Each number is 500 + 25 x the weight over its row's rms, rounded and kept within 0 to 999. Layers, rows and columns count from 0. Numbers have three digits each. The size before them is the row's rms in percent of the matrix's.

# layer 3 attention query, 640x640, rms 0.0492, rows 218-268, columns 128-255
122:485520491512521496486477458523519487536468454479511566497477506525546492539495537507502497486523513488489517510544529449526514482492520512513497513477455453506484480481501489503546508541524484465541503457515504497460489533487495514524487478523458455517500518511522518550526498555488521516510539525471511517443442493496454488493507501485498511481428533463481507507522496500488522530524
114:511491498513444525546507488503506511509525492502452528516504484506547519539567484513528482456503508541491486542490515497481495511479497506492489499534460507474486494472560507498478484503525512539509471512496516503526468489468483481501535508509439548480517529495487506484528561555534484472478559544499492490510488491502479502490485528458531452488488487442469476489509457523574486474526
117:523515496470531491491506457475507475496524501514515463507476497489519538500509490508514465464466529482475493515515531506552489575521478487503515528510507518502546481516491490481488524465500475460485513506502496526521492533474529503519511514485496551531491561512490484497542491469499521484494496513488501524506524497503537484529512475496515516518510502477502467460512513486505515530509
123:508475463508436518473459545539474517521504504511521517544528467492531453481446506512543490510552511501503460496506486510440502471483492503497520465495511517500470527518450466468472463510488564511507474528509460515516456474435495521512483559497534503421484521522463467505498507498506513515462479496496492516515476507464509517438498465501498504500496510497474522535485463516495478519501
133:450532493463494482478453473496526480488549553492546482482520500476493548498477481524442509489570535534504499495500487499531557520478486525515467484504519485497455442478507503455479537537503454476503464460535474523469507514496510508498485490518521454512520523473524498510556511477492531473484521520510498529508532490514491496492512468500508510507469534528489520521451482480482460495473
119:434504511479504503475537532524495535532515538471557499516481494515496501473500475498516530506489532513527488513459520482504474500485502433516489497522506492530550513471490448509496491528530513495478463486487520504481512535486488496490501515484484465510512506473460487450503514496490485477487493460489522533494526508514536513502506487509484506556514522539573509477479505479507509522504
129:482495490479496518478476529529518533468468511487530475487507426479525484456488518514517482503541488512489474499491500525509493543481504493523499475521549475529508510516488506462450513522507505473517510479515463523518490514459522505512531524483521506480476569472495458525528507479512517485469506467490517479537530529516535508460527469491480528487496490535481533545490508481462490544502
113:509517498480492480482484530486490500526479477546506486465498495549502498432488516564497478487492477507481473512513531490482487551513503479500496536501528526529524465508461488469476534539535497520499534494465504516465497517501530474534472477483489523479503540485470513544516552486507511489483513503508536536511526503494484499503513481493479513478501452489485504495482502458507493527504
118:543499476542479495531467526472491515474496462502429478487529505517528496490488465483489483523489474502480512493509488505505506484474482546499535533514498538505488468471486503524515492467481521546489482493519480484468509488536484465488531502486491499497548482502507487520475505494434516490527478495503495476500464510452558513536461529464500462521513457526483457512536511510464490467484
120:455513507537463532514468507496556532421506525479533480467493494508514474490484487458494435531503507489501554519536516540478467501534538536493478500509491495539499508505478485532491502519435537490532511466523479402493526503518530458504541514471495509481477480525503481516486511531462487500503508464494449485474489526473497530503476519515496497490533502502509491508506479450465494532514
122:494471506483505514487522501480528471520454447489521512473506485462471534478500566467493516523540520506497499453484539481530508492511498484457490504516537526516514505517502498524515522512517554528504532542489515555477504512499514504540473485469564498492521465478514503497516552488528488542489476491520549455511469463535520493522462539459519488495529502512475505512531469508516509464475
128:503464499499508489524516532510507493461472546472518492521491452504433516491494529523521498502472492524498513513491512431538482509482512521494483500465509497509495575497521479515519470533513543455513488539479519481543504538508534491503543548438474430482469488530450494516439478512492468516560481455452545521457520468449507480481520489516498518504454527541473547534498527499463471501483
114:532488486502465474517493516514483497479472466474494503493492495543535494515490488461496515510468507490479484472490500518517497502508498542477517507491496449463525539554534526522454496481491483535496534472507532496526451534518496522515530452528518524506495505476551515529503494488516469504520490488545525436480459511497504485512475489509501515489506482444506479517552503485512523528511
112:510501504471492536494503464542462535533573536523507538530524501527508493549499506494481545469516492497497506505481493529513535468501482465494515464479514519511432474511504531489462461475549500511499493503503497506468489461481435465499483476481501471472512504462461482487503522502523510508510521501472502471523501542475470483464525541514486426483498467489525501481467455491537480488509
101:499515535449484513456456482529483454487492465469517505491496523484463488486491544513513536482502539476493507508524497490481522491483493494480460486502537554491487526486475452492480483551534495501505512481498504498494517491522492514499453512479518537512544559478524500504453531494499476492465481491522507489511484505507536498488481492508488529515480424536517519523465489485513482521488
114:529482466483489532506498484475484536512574494508499489503501478457488507524483543483501485534526512512491521533512503558479468453479532495500494517506523524540464517515485531478512477522513538475503463541511474489498493503510473495494440471460481480543462496530523482503483515513488520498513508521496518511455543513508530467456520519511512430505506559520476523495482498543511505502514
119:466523526443512534451506503526509428501501535522578495530500477492485499498493541518511497440489512513524501497480473493511495558478487491488458487506458444473488531506523437508494478508498522504518470528486505486484491498476518535470479516493478517495506511505516489496486491506525470534486483477460497505570496494494491528474523493522512521495487471493567505496501479511513492501512
108:473520518498495462530532512542472541529469467494489544545469482516488495484544521512496561480504546498487467489493502498465494501496475530516510490448487448484548519504514508518511506491471475500495504520494490520534485547483532527493470543512505514508522521491487485453547483489454512519528510515471536510537487484503474447491543451492522522499501510514516508485455500554507529499499
116:574455523519471501537474464474468529528504488509449483514515522471474524566522481533452546531474502481507485481487464499521502458509467532507512459517494511499501447549545487469466490467484501521451494492502516540517461465523491510521494495485529445509495483456471492513505506451525471499541522499503492507494478500552502469501504490514517462486477489489461482532519541469567508446511
109:523504508443477493480460503474497491479498510512523481523522547500518512525493557542497505495510514516515514516468508525469505516460496481521477516548486481466504570521507458507479442528470462500535535502468461480514484500472524485481542508486517560536470517496512492488479473532481485492494500505576519454563511484519490520487514489571479548509493512515507522503512489489497484528500
125:539531498485482459477509499490550494476548516493532476485488527498503523450488485493522462513511520502490512505525492535529512539515535520514489490487496536498570535502457479472488525531501480472517463542475475461497522543480517519505475527493491525513498533546521484463495522476493461487496497498487511523478532526472481505552480490488515520524511532485508512503487501481475528575497
111:476515516514473519518466469541482496455545486505517491504495503516524464497489462495457485576500497480525513540507464516465501489498524509484487507508485495495474524535492489445481490500471549507529482481505507520488498513482488500499503551481459456482519494479492451480474512497457462498525466516494476442485529523481507511520504467505475471519477500519515492518474450511469502480482
114:503477463479526503520509515519488502520496502508523542526459481471515453529493508481517521485514503492538483474481476487480475512484483502515519502469464505480495537534523499518494481506501506484497516502502538544483484466516519507483519516506540512483489493483468547487547480508501489520508487503526500469500490494499494500481511474510465522483488496460517515494539499562454515477478
104:464513495493530522467528482503482462515488493489533484491472476477540456437471508468472471516520480511506531562468517553448444558509491482488465458535463467523515483535488466522533457520484524494487507502564468457488514487478479510481515517472478553514465487538494488499438505513459489498504502498495448498461479534479527544477518463484475488486489472530504477482523456513499547507484
108:480552527501528536462482502480490441515510495453526521482522513514507522434479451491471526526518505533506483507496486489506508518497466469507521527516474547475504462486505482482508505550487450488501468472500514511499483493522467528543496481509474530509528485490537472523500527497495521516527516527503455543540479535472483527524507458471487452532504490507540513489480504456523471470484
115:469476543561456527493515525474543480484488490496509499476553472478510519494522463480528520516533504520531523531482485507526464465470454472500552525519486505498494473507486491520448480480504539511516500503473515473474515470522482505473520524508529548493508463496498503496513509497511497493485532540508440494515452495519497519504444528486517544494529528511494479479503550480521492475512
111:504508513507495538493473496525494479511515486454538520483466467503481480505482455506510501514495546494504509488482546491535483519521490508528515508533493475533515499510508483486481467513511521492454525521507546481491495510516519479528502499490524466497523537503504490502493503503533467472516531495476457526507533542505516514535469458463472472526497499500505496471531509430566523500492
122:513508469480507510515504480510503500521524488458545554521456508503463475523502521458512494482521527479514520496478468492483575448508486527537470509483531515499479520477488485519526524547516463481517522488455467562570517525461531505481476467447548527477483498477465483493515530520490504505503528476501515472486502492511463499499522506481470474506474492500492559490497504514486484503471
123:480547473496495503467478528534493479505513511509546527530495509498506467487510483495506512514528509496515463495495463548470499488503528491512464461476477472485481542498510501501524486536468477541493482509513481507539496478461471455512491551489509524501499526516497515458531513527458498479514505502509491494508509522487492489451555456543497519469467537480505493476472494551455505505484
118:489536526541514510519492472450482523501486476516493522522496528506559545535493505494480518513501492514481477459482493544508477517482504481504515496550513495488464462544475523467494494499457463531536443533497507503530503463491488471514536487505472467521506492540490513492513499435476485508517480500514476517433544497472532466506508466511466473487498528497449511513483497493497550480472
120:522520513484503507460498507511521481551499544511559488506494476511515496508525468495494500502508477501532536529496512512537503540505508520484516449526482468465493503516500458535498499519459525509499493483505511489447490504496505512535491524476509499489462493507498498500458491538469482518495519472463495462523492500489481499503524543546477496502470501482522457535519479468480488522526
112:512490496526501520490506482484482539561522475541555534442465500491521506500494525511508464491507493496532516500481526483479525475550507490481470496531533516495473503459474497458505476496483538525515517483492469544513531480499507486533492506482531513499503485505540511508589531490526504474432452454506486512502495441515473518465494540490511509517484463486462473459484469450540513483512
120:492527507509516484487470541497531457445475515489462472503487491463512498537512493471514560484480520522518506464499473475496521520480504527476548494509462520466501510513460517525496500488503483513514522518538498488432485471484483499484489571526515510508521470530535532491503499498519530538519496566510467455553450485479516498504525534490478512491503489520472468504500493531462463500492
114:491511526497481523498507489525519497497519493491480472482512529492524465455488473488504485505503482474516490528518459493531469512512480512503501517509455527521535496483487447478473516512526504487507498511499556463476530538521501489526447490515493495518525477502509490513480525491474478492507527489516455495495499540474508477492467506489485514550497500520484526507452501462511506510487
120:495480536443496479492528497541470531506500530509516506503479492501454483496487533553540490450522530524512517495513541504498464499497493431524463476427491550523531508486523459465462520540532492490498509508502530485502479507488535475495489498491485481501506513433489506478495522503498479530463497519519513540503515503506501489513488484519458511502471515533487539501440486481529499514491
118:488493493524546501514534505477543476538496508490497489464506559518516490467504546477501509501467512494490488476489504506484532519531463528483505533468480474529518489462447495474491521514509451508508517485517494536483483486476496497520494475495497479525531467518503491493524493452498511522529526484553476494518493469502502462525488491501520464562490493486487488532483531510511491499500
110:511483483542478491506493535463519511530500500522462492483520534525498461495487528473493489515503516485502475517488484523473471465468510502493492506503493444531501489498467477502496493490469474486546479484483526452549509490575507495494521455506505510526507505516459544495505461501487531487529496491510511480443513499483538476517480497535497545505489521483533512499499551484500473504504
120:520462474478467524504467522519489488453479474498481510505501496504496514507542497458525541541486526520521473497532533496515487457512552499469495505467513517486511510490529518553517509514514480514505508512455472478458463490509504450522476498502509467520517496483492523530475483510500488518524514490498531525500512520519486512528512513501463548472493514494512518486514484493516503517467
097:490522510544516471469514489505511511471520511473545533546482513493533518485457464516498503495519470515502504497515494532463491527546482523473501485513493489528469518549510535497464462499486488485423497567535504499454530500461539462488453511477476487473513513544521504518487516510508489505488510491471503503484523517499474515470514503456495543461497479519495481519530538536491512531466
108:557475499468526481475495488482473494500482491528493468493514504439488498489504468515505519500522473466504512524555452513469503489507479503452504450461525478470509451500522439512501509491476505500482479505523521500510476487486499474522489527499514506510521505466501510492474509498505487521511485491537493536478427517504467536558493463515516535503469510471517538561512474478515518482501
099:519498491505475494482491511520469510501529459471480494538513495508492506451479490496514490510523513497516511512508494511532512491527500521519504470470512518515485512455501476460481451506520548460455495484528549436469528503500491493491495531519493519532546492517502504519503491506502470473457494470522508513512468534530493501513463468534507523518517515493511469516502474463520493481515
113:483530543470506501504515495579503503506501550516476521487505534522494480462505495505514507511530539463490526523523515539527515505529503510534497457497535520483482516480520466499529563506468550482519486506479488526489523496514481532544521504527542502501508518486472499508535508505496536504489470537519497505490500511479490545521496492486508507500541546488451449520490449486456460488519
108:518495485517455487503477522485539557490503502466508515567489489532507482487550532493526530533492470508503492502509482464521477469516478498498493490516473508504512507473499531451510459504503533463484533507463486459474508466491514472496462495514458499517507488491517512502442508472504527534549520457521519515475484511475550486485531508460492487517525495498526413488484508498525495488491
108:484502546519477505527498479500500523508513491408543509554533489547481482491538530489516469514501504569509493488509526475532508496527489549503489492504512521512465519472483524479520460504515556472485481511492525490496522493484486490507470561515519521491516506541503497504495528527508491492475520486470516507507491557505527515496470490491510511476537496474492445534547470539487493508533
115:495494531478513486509518490523490495520530505524502479466490539499519482507508500550509515470494508522443498511553517498534515505483490573499511484519507499434466427552508478523515474461521471510439503542567529501505521514514494491521505459495515481477511519531493535509568469522498490522479488461472508540521466562514496539571480480474484510534504486506502540569489492494482512472473
107:463483486498499496548453477525503492504461485495472454500450490513506520481508501480509508501511508486505488495495498497501484502544491500522538573528472485486506477520505542509521523503454509538437500555512509473481516514525476501525547530501503523502519483501525448481464526522470514475520453497516470507517497487497484512495491444509504537581490471498493524473565536537539491515450
099:509516471495534471466498493487513503505496515492509446534473515522507519484503487510480481461527477503486503480543465511452493488527491521498476484509483479511460468553527511521511501548473517525471526547509524477518528508536540460495477477495483536452496504517493505517482528530519493482546494438467451512523528480518458476445522530469447522475485474548513540502508518508480481514512
108:485492458486500483503459469483526497495505524553488454509507458477535509487526475455512456473491497483495536489508486512491488554480481490499516494490526513518491489502499456523494531473495523489507490536506496514546493518492489495494500503488497529511482542464490508484485487497525467500481516514500471528530471425501491535499515523482450486533486492494517489505486441517467494476481
104:515498483497528482491535516527499486512464510510534485497502499511495493506478491473491472451506509475509502467470509489489507502545541464530484512485495501491485508533521463515478533478509475514532508472520517551550554518519503486524500440478509533500495521515493503494501508554522523491500506478473479520494529511535439452477512487506497537498454512526508510487491508481462463540501
108:524527467487532463498501468477501501468536541521501556484474513477463508533533471441479512454543488525457502482492493522489520519502500554527446467525504467504490475466489459509460522504478549500481540540500532483521487534524499509490528495490514547479470530468544462463554513506472547499492496510478505508517524488515498496500503557486457537495508544462491499498459442525459492503503
091:508503494488496501516485463554506497492510542507519499517518506468482508482485469524482515504503518463447487497516473545519495523502473556538509428517491485482505465558471448557481511470495488526466503586515517497457502510520490464497510487487508505519518520501510482528515473470479540508487496523481520540508491477496476521515488475509464503545482484458469528510489459502474532469518